Each number is 500 + 40 x the weight over its row's rms, rounded and kept within 0 to 999. Layers, rows and columns count from 0. Numbers have three digits each. The size before them is the row's rms in percent of the matrix's.

# layer 7 attention value, 128x96, rms 0.213, rows 29-63, columns 0-95
072:513510531507490569533532459498510515498538448494448561417459514467443496546502496488502507474539488452526495482486535478477506569545485559519464522443532494486396555524549499456499468406458582561390490488459522540490459502521551480521494504561520496540397466493539544556496487509457462460
058:518466490482535476498496512499528447593487500526523448552495484490456488556528429459469492511504482514431461527480445461566461457459491478493509518570531505549539513480524513576512493502412454436506472568556532402518578542489492514482491484474477543579569429525457466485471493541520527586
062:560505577498488446523450488492484479512508562434533480486510514537543521455450507600541492494608414519476485536533479489483542499502517438488466502473490488457507489505446517529461585479495524464436469492454479522504485524483435549491546422540479474511513444522495442543478541503501634459
064:544543530453528427513514561480485502543466520451516535512532494477534541480488497509553546515449494522460513505504574552524449504536456504418487535548453491514531533468570476506592460452460520422521408580526468473513474525419540511458462465518488495487482489501579402531489505477510421508
058:480468546512484483527509511571507521488521462510510440482437476513448479536554517466495485545565471486461504440474543485545504426464472534569473561465492491483511499561487584534480494485511491484490623454518497552491432488535507447521459550480425481411533550461421534521559482554480558466
068:412499478463431499534472487500454426455532463466536515494448504510498477526534441479507541507420537450545430528487509532509499426512499529588531550526593471555488534511546527547533482450458475479493535489472489451486593505453510406563558496560438485541483509532522504493514464531504511549
057:509442537465467428469501514596478494531531554527458548486491536490525485483490530492524519441519488556429576499471544516478498548417496520566478529528445511459489553503476541443475492506495516477571455516508493533451522509425472503550506428512454436464601528475430550551494423540512502529
064:500461497462477575545526484483511508448528532482560422463511456523523498462503575494478456505461525489494542485535476521506538533530583490512498489505558470510525515538487497520471451514457491508507555566588454496427523596427554494460380503550444479528440490464457489589511502474472518458
061:475482425529405515442517458514465611531551466468539493485400516515492508484439476489546469542523572470549498452516505510488492530540451491532425508556464543524463515482497473484490493576572511482528501504489477547552465462569540553553506499474474487443478591498516579479475505460478483522
055:533549513468554482453494516538492417537445540424541514527524513488490591503502554454519506487459484486507482384501461620590435539514529498480534468439445445528498470476493470502459454512450467559470520486491499508556497566499447509492535484495505475503534473541478496508532438516463581474
061:522501447492502505499510449454537528473473542483486441483430476505469469503469552444566460596556437487481430563507451570539490578559519505467509469424506467447515442508515467428459482513508504509458521475434476547563499549510444513538512532490478570522508521491574506503538447591502501503
054:502496473569552498474552540454517529426509446417515519489432458496448492522525549536451511506434469487485476526517497576508465440555505436502540514531446467597499508452540506507571513546509475473517523484584450496562498498493526557573509500476478422464503494533406482538488527465475558492
059:480467490523438436542497487565521545483471495531450545538504548522537493479527489538473481505461510446377478480467472513480462558500538502495484512541451512462536503480416599445469505501506584565446456482453567551565527480468524500556500514439500500463484505514516505447482513439597526542
058:492549464553466501524499506550492490491528518462484468460520509543435496500469476450484532407458583464497444477432566460527476477453517453605483484539566499511485514466448553555501442510512493502549453549567571468494494492490583437508461579486434452491498529533503493499458530490528536435
055:444490479518474523481488437546544515463491406524527555525408454410508573559538493527557526449498520452477455489463413475491500519459505487460466509492528499503487536450523499532460497494543548416420528484517472517518487553509544550493557560432499463474497554516530493448503550486574526554
061:459499521508472498543433478521493557530499509451504405494511472536496493494464477442527455482430486527562425499500496465499555499544573471596504555497552439511491554499469572545493536495474397544518523505479484540470565516492464423517592497478439570537474477514543493485488469523532485442
067:483504537541553543550449541504369515494450449516557461479541515503561523467485479480496509584451525508491519518549521477452482393449494455551534520441447475567505502561528506548483471546569476460532485413493502517522483492489493430496501503493537448475571521515488532434525460527537466514
063:515501458535537555445478499415540538458500486475474454559455464483506493442502517529434501472491405545579436519595446466520518417555515465445489548611520519520476504527504492521523506517456491490491572488505481507551507489573526549516460533429519451491530463480494500551540447484539500503
054:562480498502466482530509485437496526516521498473435543512441518513494451478555477475495454450496483499516491470570486508519583454412510522492508491440461535490493598518444578474527495457517573527534497467447430559550556523468472559517476430448514530524445433535480518539537461462440570504
066:463559488439477562497565476491437518447536472451502537479434531473533503503582524513471542417472515476556498492518419506522403478555552457435436507564528455554541523483508517517522484521495503486513495594474512543539484442478479465488520521476513489564520429468491453512553515478505493592
057:492450438444517516538484453538500507504494525520539476604479435530485532539496516531550532514481488518530524574521494434501451504452481414474515534466499496501556399519489517545432529500470489481536528424476495550518523500515545503429504540476485531534571423470417490452565440491543547556
066:555506567512498523437479537506574499531464488501538429480574499435478513523456499480551490549582488476456559460528508514474495491531520525467458453493489479491486551378537421491498462510592483496474504492534550492477491516509436529546480454504543491480465548507580429468493424585505520495
061:602476447449470463487510477471540448572519486447460474490512492508556446470461545512441532516506455487498549458524469451476539522465503500487468610526537493537605529508573458493496524501476496421454459514455517494525546526476533503452572514531471545542552468471476472582461456470468514542
062:455526535491562531508542516466497496493484588450408527453531520446518504480542478511463535419457520578478552455453505494521507453544524510490560472531509532527554493472507489474451513522473495487561449581527443472455574494470562529399405483551468466461465479557522464510491521524520510535
061:529541557467529527511514457519485519508497467437513427485456470508511395472471573552542491523411471529446440482454540533557499512516477470395525540534542515527526526482544552492528469483541532473512530560553465492498518563520483407534453532515415538535508504473523486465543561462462523471
062:480476498609469496570458512436533557466528444525433504511517483499520545487548456481549467538466524477497498488548538446528530413570488481509476522446512586517528499489481478517497523505562537485464505474504472489516486453527531470575466470457452516449424500506548473451509595445547525408
067:574452551443521439522463571488533438548486466535548528486526518508445557476485497454432449498432534408450460527457547471596474524478492523501529503507472505427548541514502586395529477526518484556459526479475496501546462521500459459531517519488539561489504566512482483458484505538505511490
059:467454487489470502567525525453413535507498516536524482537450439540495421435452493438499470525499514463505557484538531449459523483500502458616510534510492470554484491544476533577549437490441459519548511571488460468526499492474504462490514589497530550577560450485486528561461504499466508444
058:514506542558573527498485538424494465546490563479498465444545510465441535517488533476533457501523526503563481460449550494515513501540433502446506429402464519549449544475505520422537486520527448601517525462581468528476524566505514510451464472537517518469432498556500463541482503514475466433
057:502505528487502480519453499536443508507522540393527485492507475540453481491527459445472527473561453503485484508561437382535510480592484406546479433524554525508495550525496434495571467529466468539506451510452510532528493530496594512520508467480559476592480466526482489485488531559520459507
067:511444439486491546510585541472443472500562525444498482458495506546563461439493495478480466487453498496613568439553453486519457486552508452556402459560503492512562572487491496541515552528447489571485463497558525514585496490482491491485460464471484508535475486516444545539528503467491482464
063:487449514547508498557500454437507447436523434499514480501485529479391512507528517505526560555469480446411482537494470546525430514495480525507548535470491461533497454410552520510438434486541559523516493513527484464505489469457522522483540539526434479593527502549509453518578484568473565523
063:528489470507534493484470483501582581490526478471572438515492467542472492469435505536539521480497547478507500551548506525474403502454474476486522554523509533530481532427395507605526498548565464422544534435481539567500459474501474512516450474506504471484484492498466487445501451529477601523
062:541516474419535494453501548519514533504426513512490527457486459476544530458487542525545488437548474512556487463569453545477533507536516542436427450475524502496514536576548445523585508490490499455415487574442424442458473576532482577497528523459532519531463502503539460471477489481450487494
067:482581507507464543538482472579513513470427471510473549562487565531471588585511426497475515469483500471508441544494555557486522520540465517518471494478564548477465482472544501497512466439506474518497482496459472520524540447492518543523445461453448487508502517498509516403519576396456487575
# layer 7 attention output (transposed), 128x96, rms 0.62, rows 29-63, columns 0-95
080:457485520489469505433572513503502490433531469491571489518456442529482492515519560512516497459515550544509535529514454498517490529539516485443567454529511454536534493509463513518496431540412490494529491491525424605408566455515411461558537498459553447517492419534524542479472554485493526474
064:488550483535511551509501490556548521568569493542550504488545543527523515439441540488490552516491458458492414465482525455448514413484498475487538433507519582518435468499480514495483562462555483518466492455508487500491461566526542442568483450573469543454498470403537493481549480423488514486
065:463494512405479513513475441566473482478510500462469536583510417429460553516456499479486497560543539482553429571531471492552464442519500498491484547479430543517525554467513520489469468546552434522507517560538490502550502483530562481482449506522463517516536543487528570491478465546469406437
070:458472500587542487481452493581492515480492541537495435566521474522557545426466423528429486470547557478577500543475464470436522535472488474548530465472539503522510503519484470503486485433585515440510533453488457508521468538479506545487466493472563552527529502424472554488468520510406556518
065:532557397503490515503495481489553473579546468462522519521491457497494505589460553502510486487530473492497519430401492482482552460541535495455470495539520574443490433494516518589506486493567473545515454461525447514514522537457527466453543473466505489493517531623547430514457507478488452473
070:508448500507558517501559547549526495534353451536468519496457525444512397472472579550537500493536513514503522459506554462542530503511488469498541473539438521492473444496512469521502506507484503528510548459455488550488447573456455575499537495522577438434516525421495510503487483506437504535
057:483504511520425504558523468492505458453585495473520442577499499443474497540505469577399522526579497507488474446513525471531463508555538492504468421498505573496426490480474494482495531535611511449487488446545449493559448527487497476464504485432548557547457494533578511521508490543495491480
073:472473532494487469459504479527536495499451501480491521640505563483522481529502528562434512520467472548505467493496471548478451479505423531510534487464452582500485475507620514493538511540483412472507488441413547514470522445517491568498522501456523512457535560571518498444421525484519475494
063:521567561459492469418477542443535460549427513522407502503537479500485445588484571513494485503437493500440497507459466510531445545505489502485480436483536494470486507569496528541513460522436484522506529517478525504565541535483450516433541495498517487565416509546455524517562419535503576511
064:473500415488522453453489526503480569510608492521507468559477521477505463533507495458491526489548471531507496561426506548505495540490477440462497564522469595503521466524478504527483569477519529510458426438524505457467469452443609515544479474525474479508473526494611481502458455479576484475
071:467521534477474501446460513517430458554498476502486559420558490535533395509483479500435556467505580496531538469504519493505434463546479431455488553510539504557610481499471483544563478497519484558507506456538495477482516424442497495478527489462461483541508556608482457528533545512513506485
060:428524465490576437478480493537530549568500486476490500532458529479541465563447552455501526507508527548502459497453459485535543512470506573555469518454519487507477418559548456456512477491514432495547529495547567424537488524462491558445510485580494478505518508380543513459502543477500446456
063:494478466490606491528487581526524476501461522510516429495488499459449432476511489438501532495511437487501467486553517591511488520581550437547540552469468488471435515473492449522490546534502487503499495577548559489499498494543475455426555470454521484556396551481447548518551504479491451477
057:475477451548561501547502487477607462483533474569471444595494492527443499502492551504543482501513438479494508499461560510530551492505551526492506494407521516453502441507517455421456531474485496487534478500389514485557550554587471484576495483517565509453471469479432488504539492465487481492
053:514588407505551473508561558515543418478508525467513503498499497513514462500503510449477488459551465553429458448486575514518537491504427548524539528521547457508534481571441528476497536455474476513537537493536516490487522519543407460536483480512581475424487476495537481467489459548392492529
068:467460499529543546507471540521535488462483507652428589473491471463503506486464531530459546495524490476445533522527502523498512476487535456507525534532493516491504484446534532430488478551546516502504510500419514502461482542528548532512539552503470425434508506566423424555418483501456427505
072:545543467518507509523487468492511500526503421476450469458406495469576489520537448523485429532473464501514507479502481519510474511506515503509561464510525537363483432536495536461440533470542559491503528581508552480521566566482503592488543502492446485448505418531528541506466473445552508543
064:405545510416501505439527506509518517583488483499466566439551552547437542492509480437463517526439488516504552497537514442480485549424558558472475472513444438501437510510569485469495534512516462566436505515494599507490484496461532478502504524515480534495550504496543425478460578531510492500
058:531509537476566569438503428546486544457419570467504570489527487497466517496482487500518499496457459481518522494520513463537501512531560511508485475511497498486521492539444470421555470629593497429490528461531530477506431501446568464466490479532522494507456535475485503513420487550519538409
065:457476539551520440518558521487476538429579549538487518420522497532538441471544442449521525477505516529543537546537484465488501523481479485503545523503421471506504456511531478417534530502472456546441492488495530539448476438522452577478491497487523531440555565485565491565534390463464504485
058:561513514490540535463502514458536507463515536467426528416583531499522522485517472498509519509551427496472520472495587487453514449538435487460542499508480521505461548455471535471485580425584461513485480503582483461484486506481549524521530497498489517397474438601548469467528452522512457537
069:469563422552459494586537482513436537540436504513515522542486471498587524533493453533431534474471540490488459546463533542550512484482478455433492477502517495471558524556495518521482453513493453475469471442504388470549490544489521470542474438475502526542523531447479580562513567451456533493
067:521486542510515480539526470520540539474472510503505547509574469513481457498536501503516512466497558500518473609554501487430445464416502491433525350469522557510437531506472490523450560490502545530489542510510497484470489492461509455564474470537501532507511492526552521539423567449407515455
069:499490499577527439415410480557511517445531567562569547557494525527490507431483425564505516558525522481507549517520544463452518490478466537495498533460450494525458544507504459472543540485497470423462503483456579438477453484482469562534510533479495540501443466532420529452517458493514539515
073:458481480560450522466471566518548503535496451575439500552475449542466471437542506449490517485523622508544475447534527482521458523440466480566523538433555568512499452434593489500555533520491428533522480472495546491503485493487523550471514496513475445441500508507495503522468510545509431442
067:540562452480545531544516517497512491535428566511474491408533477489452502535460490424525505537509544450526508520498507466533553465499465492568507471482494469438498475540532521516469415514507478445553528559497493490490528536528470563467512472468495480511532486596338499481459558507479555471
066:485513495509476519480514540547447571536439463511548410575476529515585463488418528467535534495551463494442526526535520508441549466526480436563489528458495525525531448499516541574507539540549548504504455519508471544510516491474532448467451470452495473502491476498447449535466576492496437397
063:450453582524542453479439414561509527522498497563489496505545458466496468473472504576471482549427410521556471475478439467533455530466516508511564498479516517482486507532542514488487416540585537536473503445425535507489540494565501488554553503501453432484455476516569541518511507451504517536
064:508519444592486506408446483533487573457479504498477510544485523569508558525453452480504520515492494550498520523470443502510514460523493483477439568482553484540554523529525490498503419525482549396480454548495471429450462564462596497486482539493533460525551523470460472450438547520535529520
062:425504509509431571483516522486487546582558530524524451535513510443486553466508522534499443514499479551474487561497559454538514532412481527423495493500411421485486509540435481438439494550536513485503534552513467542491523451511507457530522452551492539469479485592516488474473456493490469587
068:441493569504463491477526516525545511477507477532457431500439553453502532525566475502509547476482585471480477594498461535567511501432527489505492527475485486469499450506504524517502429506581461465497485547429539482473560448580476569531470495515520511464434557511571527503425485418507514448
069:491466473459507491441520534544518453500416440499509477517531516523539376528477516548531514498479492492574458416507528449536468491485492469418539520486498563517472453560521507465590510473479474518532505464597536432456503565514530550536506447517520471488518499439511584511519531520490510431
064:431525545457442511507498482449559467482454523538413529499494498499514552511488499442500537515515477531433546475468544502446489516542542503513514450405519558453570499516558599441447445511528481519503507505528443471562486597455570485552532418513465552500482477461525500536513471485490501479
066:446533525574422468475556508543492484505559535483567533522530520463502550433518484470441476486461555495505483530433449493532523525481470505531578511506495470521576514478543536491443505483458579492500512465438527500513511371509540437557405526494490526447467525501522462497470478523454570502
082:575455438444545496504424563518542539601530436510498517424486552465478502430539536494521513527480493452514518455506470515526536513547461508512522442482502454454523454418517492465544517487401473479523508515507513560485535511467534526544472505552533468558463433487494498527594456523513508432
# layer 7 attention query, 128x96, rms 0.119, rows 64-101, columns 0-95
032:475491493511458438540442552508503498442464515544503514480469594535544467502578531496568486532496499536572467516452449464447546525471536529596449539522448556484487504526594502534532507480538473530552510456433503479488573477515502503520454435493487503493458467534452442541510485583507433470
047:521438547503475440544446472463463529486506523479523480499530558507509423458554470503517522551473558562560441575476415527405512535522507564553470466475477493490486436527567455490544566442541522512519542490495513432481508421523508507529478524528479485494442488531582480540535500568481499469
044:490460490498464475432406514461489507485499525514530505492479485549572381482569515494499555529443497527523452500441470480457463480520509521512487437543563468481416534454554474539507576504565545516449544539505478501549547422481526464492485508475468504481475494612515447539542478529551493503
062:495505471494551483575585523561494490511500513491457554487497518425394546486423469455461471421490529552468530492541533475503509582522450522476477561462437529489543479556540531461480461466456467459509487447501556520465496552516475531490525450559518536481553499421536518460469555486473552538
078:472516478458520454545604519519526503507483486478461564490499489445434513504425444432456469435510507570469522497514539494510501575514455496476457575525424519490555443540574565447492444501476455455497505441497534555509494548493484520518510441550527537526530509506526494450448562505445569528
080:513534511478578497481503551459571503528536479473540480558402446531466543487535495483480491450614538530473564482498476465490475509455513528507461430517552533534545459465502425473568505520511469507485573522560461546460495519470485557540520439484508432509410483501545448501475486505549553536
114:533476521537560517541476500477482497510562486545474523510455432512561463421438517521536515566449444536487443520510446538420535440447483486511500545488470492516480454582462555598416513490490484540514491537502490517466502460497510496431540509576520488499466506508473624495551451482478508496
135:585550462530563404471480492515443465483524522537429547568502495499529538532537534486518580537494534480472573456513492469481495519441465471497401516504478484525486508469465475417547525528468569498436455475492485516546485493508551456532557527481477482478425477577534481475481529557466429505
042:510537419444541501510567452527529490519521526496438515522512469463479521518418529459493510475497463471480515468562565493520506550549545421505493466507544507487540472542480493537483456523433454494533505517466543651469506570475522541478510499489439529532552572428516525458469549436484525542
037:485457449508510499518407484480508459535473529544517469548507586553460452453540493559552410461490498532569404515516486563488530470486510538514510499499543518487531477510529450478539524468503526497573529487508591454465518510475554541511472511482433495450516398416516483539522499535450484441
051:489489548525543408568511489511483511469509493483458470491523577448421424431444451473492467428467537545471461507555481499442504521513467554519440490483430510535501456569568490487514535446496473514499544450466559505471515488492503527489464456589483512507516494438612500524495525529437532514
043:532496481500470550456424455534458515485539493483599543546509491537575565531566498553467524569538487441534471533483474488506524448478509452494518430480588493471457541460415447504514493455493519524510462595533463491468461469530497481514540519461494506501483505465434556518573435471553460490
039:486509495502401505511505421527432525476481478529501532486627533464511509497521459541459525574409527491556442543493504516492558494515486467446480539512484481455487545536487565526510504456390461495496441546480518465456509471544503473516475525503501532499584462440495581519550490504514436470
099:456516494484458460500603483512488502494437477482459558452556485452456492523446457448445495463478506546497524495531526507537512569539465466459464568564395480474550481519566579451470470529487467459458491451449533545532499505511501466516476477536507549542567524564540497478468580520437537507
113:522498547466412516481474442493483466525570489497475467456441531507511488487557463590495519526502553463584512428600537525558486542499505408515500479514509465552476487495470484570481490478530491486486402549446487520440492497433553472518527520479550500512486554443574474542552498461531509496
120:484512540550508484611480512466475522535467467431453516511450464547521481477531527513460550453472510542512530424477555436564423511470494521486472550434501463531528463500490496436538546529505493447498468547546579560470431579525609465553453494493519467519470481490493467486505504484448501536
126:452469524458442513529535431464554614484510543452496473473472530478528538515436474464481488541479495465459480552384579466464503539522440560505414518487497505460507496457524472457535496464443470471573497514521518475520551521547488462458566491528508547476498528590508475449560526492511520518
139:449523507502401515529469430543505529534568475492518525461477523447565468547439547481447516485522483453531504507492467502572576524497436514561454483568497543492494475432484467448472562501478459438554493526497533468536551419512444520532520579495459487516527429483492493504552531464523574471
130:518499512447502527491494508477551515494478530499553529509443545504480468491587510531528517514462499525443433514493491493475473433495486464520453487480501530602447464585467553498466506563508422411558486497417479473529497568550494446447510525470470541553570518461468460577535528512519422540
118:454523468552515536568526462514498475468526457492472550465495470459500435542567487453538475470453470481528491513524510493519526495426528433484574583556467529461527474507556480470482456471594475449512438569434429529513520555537468424509511495464524518540535446478519556522536516432517462552
144:600479431460481490540540523533495516554539528522547464535494502473508493475491481520530455497486534421497566496489501414464544479487577447533473522477501430589511506474562525463403516494496448528551487454538532458498552559465551502451459529467486458513467544453508547544460544477499418474
129:474493524560445533463480499489479543414527557530469494454523489557428564477449604445483491476446476524509462530426519442517475494491499424554510509513495497544508524452596436513565444487576544522524484544501536535501516487456479505542525427550537499497495492471479465549531486441485491567
119:537487505517574451519456492409539498512520465507545465506478569512506476608494483485490440502466515494533465459484517502452554474502504515520504533548568603519455512484444493455413482507549532560518435474431553458515553504480516516550519441559471541528431464524492465513484459414519474521
125:506496517504537439482520493496529466432498492495569546495477460489474420440483523541495508455504467518543493533554428529474521505517553465478525514568463544421512532503564497447508490541502490482547557534479478423535455537415503468518525511509456473461603395589524505534551457527546529519
126:509493456483533481507467463543447509475477532527480476423511578512478574542628464513488507489490486509512467562500523531474476540547562492469538476465546514538509502497525514472487498507403516602382525462465479461540470480508447420529497503542462489462528478512549441462455546449503523537
122:463530554461479465487503515487516528525454499543530428538522496439476492476599542439601539499453496422520461488550468454445488450430565501508453459605552455440463472491545504513478453529482467512512571525518508489481490439469553478529464512480484482552512574560497508479533519507443508503
128:499552510505572585571509524548465469544514556462496470429430471470498485530590496503498475424509455452576477552472511515516470496472511506466534523458482513493547552530546525492497491539540454438533441489551485514561485495454535538591482496456448517510554466413469476453501456496444543465
130:552462493543525501544468482566508431585447507536500499476480512422478531447552544539446512496502498481463437433493459528498482493517501358502538442545506534518536514538485536446526492534517463477475541529515506556546492554480443448416533475501568583507471533484501567475477481513459500474
129:507487474591506485459481495456488556482521461583489527481537572448503458514553521480535478476551499482418531523428508500455488490497513392590556509575469457505492552476480466498508553536462446474492476491541525504506468440512475588532516450503468618516465436497451490485522517512513515514
149:439491550539443486456496465528552502535479439457524522409486527496581522543507503557529505440524509496465480493554447478489486515510515449601503504511554452544559421493518528455517431497436537466511484467480544503511449449487517558494507539386480441530556500544500530524474482514533526574
131:502493542464500440468496542489551464474528499543434498446404489461500521540484465494522499497475492483544542576532494476580582431494541464505536525411494573527536544448423468568479512512476458561473507532476470419535437505495529505503542417521526504480542462544518483450539545499461537470
134:533603534507509534500514536542484442462547491471497468512569454512493450398431462516538447476472512519522575538567489463492525493536467447511474492460451499531533496504528461523460519453553472494495456486499487511509390480547457484527536528407506463558532480551519483451478504571522444574
115:489543514498481514460454515580473441532468461549517534560456458491460522460524578518486481582424538466425502528521507516490436535442587503550514462524500502464481493502526419489467552530466543525587469489504559571493425518554489541478498493527464444524499468457464549502454535491526439477
137:487534508532470530546492481440457488410454472557620481518500573546471534471454416462559477485518499576506522579490481449550554460539564486499528469505506497523496425505519477476503511566510524537513459514444552514526517505515445451498477486443473511480505505470592523513503416487494453547
126:480478434444541487560483552500490553476515465503486534527502502549561517521489496423497442426543447507469566548495533582547537556420531563473443440497447479506492480554509472511464470552503483560499498544458467489561519421457474502485502452438476516550468490554499509543475435527450559533
139:452518532497482510484516549551526554461536436516497465551523541439493526489492483490453516561510534511607490481537517540499544473472510557533547511560455538464452475476517495428439442428439477447480496556504427504500446544549535518503530486447499509500541560479452451413487565453445474550
127:537470593486451517531474486507519480546480483588565423531521464450555568560507461526432520477519465540486384499514536525491472498576517581508527474518485498494485521464494481525499507513521483557474501453458476535514395465442451468497470584473540503525464488495496490476534492485439483579
127:567522466474436568435384535578471525486506516532455512492575553490447437473459498515498463503445501572563498550492504520537510455518503518512453531525568518513547533525535462451457470462451503501434523413490557510569461535508494484448505517452539517479471461534532521484485499483481566444
# layer 7 attention key, 128x96, rms 0.128, rows 64-100, columns 0-95
026:449466480526518494501533459476553547535541546457457523527551498476518466483455537527502518484531548464427563488550508503516413482498492493428520428473568508572508482427479524498449466496474500514438531526573504568548473458518519431529556538486536541483554565446556499430499483404486514480
034:446567482531519527496483517551582503536512490489423490465506494508453505494461586526539460456500466458504493455520569494509479421481465488462565401517543471560436527495478513542440526495532517419495505552476510598539540540513506496487501448441532524538542535440520556455459533449466463517
044:495498543531494534525519512504536513502495510577442464524495552494474483494503579508602496489522443496444454512548511514500555455445460544537570465477506461563423478488460493488462557489516511453517489523504469563498575555517483465526548486422558458507499561479440441467431468468432418460
050:456591501441515468504543481457490520520473472471497541464470454537502559543440442464457436509490537517517537438455432500555448520503591479483476527556471529408582500498536492521521435555453505497448506454538482445513467484488506538467504527570469496589502484485515556518553559509503531548
046:487539553472550494515535527504510484533527449491458487488451497540507557540441437475473435497500542524545442467438389513518442520495593465476498509577429510445482478452539497507479445523509519489485504448495482391541499474502526575470544528543504469531475504542575478507473578524497550543
087:508540501451411454510510466524532491527524505471541455503470482533495469473539604568496521509461484509504505514462486489406517500468480535528504506488473584508566493485487501525528489465480431587521510523524518567542531428543559492553479418457465536438477480461580557494494420469528430462
109:540485548454495479504514551491496484512460577521436537468491448529526485536403558484540475545449463486464505571489468610446524437531494482503535433542520489526496515452474503558525524416479521511474478491545442570494554460503590471511481563453504423529511494494476553535517459522470482540
141:541476463460535501550424534504487522470496442447443505490559542518502504501528476508512510471491502506499543462421509483473531558517442479626489489516466491498544430461517509546495502481539549500412532534536413445522472543515422511470513528470534471512525572581538471545447424548448489485
035:499450577572465534497516528480434530491466458538540486508468561495515506524560489505507509551478508583464524505481442516480516450455473483489496572467438533544507494497519520467508510508579565531438473529568474387501492453508461453500501474556529487458479487550465468499589464583568519443
035:486509530507449502473562498484507494516544528525451536489459596471539512519537541493502534601471445525471532521486519520477555469497453458444535505507425455533460500462475574523491501456480512473479484541498460542582518492546436423531515438463547445470473557547432481431425449465509439500
050:549451550501477559415517484551485464504515543499517476464494505504527473528565557540464618557527510517526498581500525476446549524462500461498485530480467527490432516527500517461511500465575465514497493565472507434509491450557492485507490472434492526390455500570492445437454449475565481476
053:455485484511558522564491548457512503471484465560422486547460505497442494467404514503563428396482504457466482432537515523496540466540521541525513473507525455511535424488523480498486497562470530455505488457468512545453521526426473502518528565549537441564521491462447495548505593532473528543
067:454427479516603538494482543470506473496489489546435494530482523482485483503425466457533433479498517475466467441551516546552487478557553497493498441519561451523458463492499472491468524526491578424499499457472522471468505540411465493461528585551518455552508537501443472547536586546485536554
095:484519458455499513554509549555564473493560477496425495502453577522477518498508523501512511483514547549525483482497452425451540545399457579531479520508481528489486471534546518514526423520521404555522534493560434537500470466511484539540441455534484535405487454499560485489421480526545483487
121:529525546493518494517562430568458520563512461480456492485486554479560540458510500544507432571519474540558468444491522486530443510521575482466454496524442584508406521498474511543455462471542455483459512507498502424464485453474453499450479465507477501491452541499509544505557511480553530621
133:486426470491462482613487526461534518517520480459407470500501531494443489493509478481575503477512453580526428468472544472461495503429528480480454551496426490485519441465452485527532522583543540470561517493562510526528469478536494501488530516559525521499478552484598523525449474537491414529
126:517557462503371482484485493485524491567601553471463529503516536519452595526520489433508537500507457525461548508507498519473498482564480518518491501456442560456459487505548516462496516545496436528511405522530516462563452453477542429441487450471466489491482480544520469509561565508550478527
133:477580460446554508517431484520490473520546494437498471428457546470531584484469592497469466553511424473494500482505511517583529430487533541556525481467458495488429508506535536488541562498480464503525526511502583472460470442493521524559508532505480505487456431537556433459517454536564513473
134:447476508547494500474518510493570456467514473520451530635440539500508488464498466439484531485516563477411499447510577558437498451491538494541442485446521478518432577497490527517474517533523464452545466488442506450527515559498435511498556509497482532603490517513516504511570490451522525480
121:443444462512536514491545507525581425505493467490476494439488447526483504487558518466519472496541515453568492512404530500485517543466574384525532549502510501498431529460463571466550456543546509516527495515424543491524502492593485398480484531492528476456459527489515503479567478515534518529
145:557427442553499464578497539549477531499507492477506437595431482494488531468461516526548482447474453393502481497517511524488515512574528449447437498471542492517484494543585539529552574432476483525535483571459531530548480476495495511481468469456517444506466578489517494525501507424511514465
136:479544481547408507496503505485521573524476532535472536435561481460470464532496614503542475432518539513503399478485509469580507492455522499494561483512493551513450514499523517569473450572474541510516502428477501499567507481527522445514492393525516540473487511487489444510510476468421439482
118:483538434480505395485439468506549446490545454536533487557518499507480449546496521527518493544491442506479507386415543523419554478535523477487555506513562528595506453481483515562536456505526490519407495517448539534516535545508549460505497544485522509479469447454528469482541470496544524461
129:478507497565536526496508497516525518510465496486394497441520477550528406478529494550503436509500579428510544563511471492431498494482517524499555505524506482512487566458521533483516454442488516505567517450482531476465500489479530399523569553490458517471502396556579502506534466566468552460
125:514435464495564467391525432526456536528524459544568582520537475539499487505509469475449573493517526537502594518456542471448464491481522501498581513466465483516560508543593501452493497496453445502433536526500555428501522500508464437529483489513526473455489568504496515487464491436464543518
119:461461534491504549451465563515537463533511511480498476559543546512562471413555541467480602457462493511543532519520512465457552542509525454498532482470490488475468427518513510486429456472621538515477514499465481508510429475477562517525526499493477504514512507507528483477508572445411540395
119:440470560442538443516502481453541455523436528420503491516481452501519472499505525448543496489535474459592497530450563477485474513468532500481560559509442482549542623555456462443480506531515474501527508496486553489577511421450511503545486464556542487549479536472517525469492489455563463451
129:454408470472547504519530516589521496416474577545430570516448447522478520434462465561434542431502559428518492524539428501512505523446551474542465430539484543553510494485467498463580456510512497517503498514553509511531497510467490519480471525547529496559453525489459563503478478497482530473
136:454521485449539483469556522457536521424449510541515526460527502491497503478503550442458551467513527422483486503506557483518503539475528447506498518584500414566470490564522533536575603521461399539409456503546484510474459533497513525522508510496484535494476502518509472491571426559485486445
147:443476484533485464451498611545454482565498467514451508430452543507498518463556492543486543520483507524513506434475500532550529513508560496470505567578515461477430493511513502429525497501446502540563523485508540517424482498437425597517484530536442529528502483509548412503532448439506487493
135:480594482459538416446520421554536454552447420532462500522508524510521505549436546525546539524489545459550518575506548554494507441515529524455506539474428488511550507504493556478512495455559450483461509488539480499538467531441554483446542478493436458477515503491493537523484468482416493567
126:511502526516501519561553492492477483515532510439481441459480533478478456455493512585513453482457582423503525505451567483500554468547464442503452486550444433549529554473472537520471465495469535531520527519467515556497478459509415479489572460464530548494562518543426447548486528537455475591
116:489416508518523619522484475480538485459500518558476465533505483533530485520524518522499457502449513397471457492491494500502498525454567531550521470501454488481494440431547446505516593492435523541551476429456513468516492546564490563527542472526514460534556528520539470524457544499425444432
141:432519503578449466532554471518538493452544480570572517544451493456445532483535495565475440459515566499448498531538475522540562443478520480473553529476479396524491537507528491534515476530471535514506488545408546484477544464537499436492491542503450564480500493463532511512466435539416461527
122:448518502460520420488511584500502442503522505465517477480494495474495468606518504449488468538435511553513530570530480572553488525466466478516532507450524460575536523468545468560500454580469440461476533560454501539463537428480470494510489474463479441454435532557496514532426549553529522502
136:478539535480582499499487455532553481459570525487452451512519551516496513528468455473527553505520427525488531497434504464504445491524573499509486522518459481440481465597520553420452425481532478544563519501480502472541485519582504525560546512465509484437445459463479419499523568469453515564
129:493507564521425491507519512501489497465579536538562538522519512491491466475495495583432517562488409552518508492499502467486440485482568510482446418500488524546495548479509463537497477509537483558485516443496496462528487512375478489586507612545492444501498494510497513469436492525421510554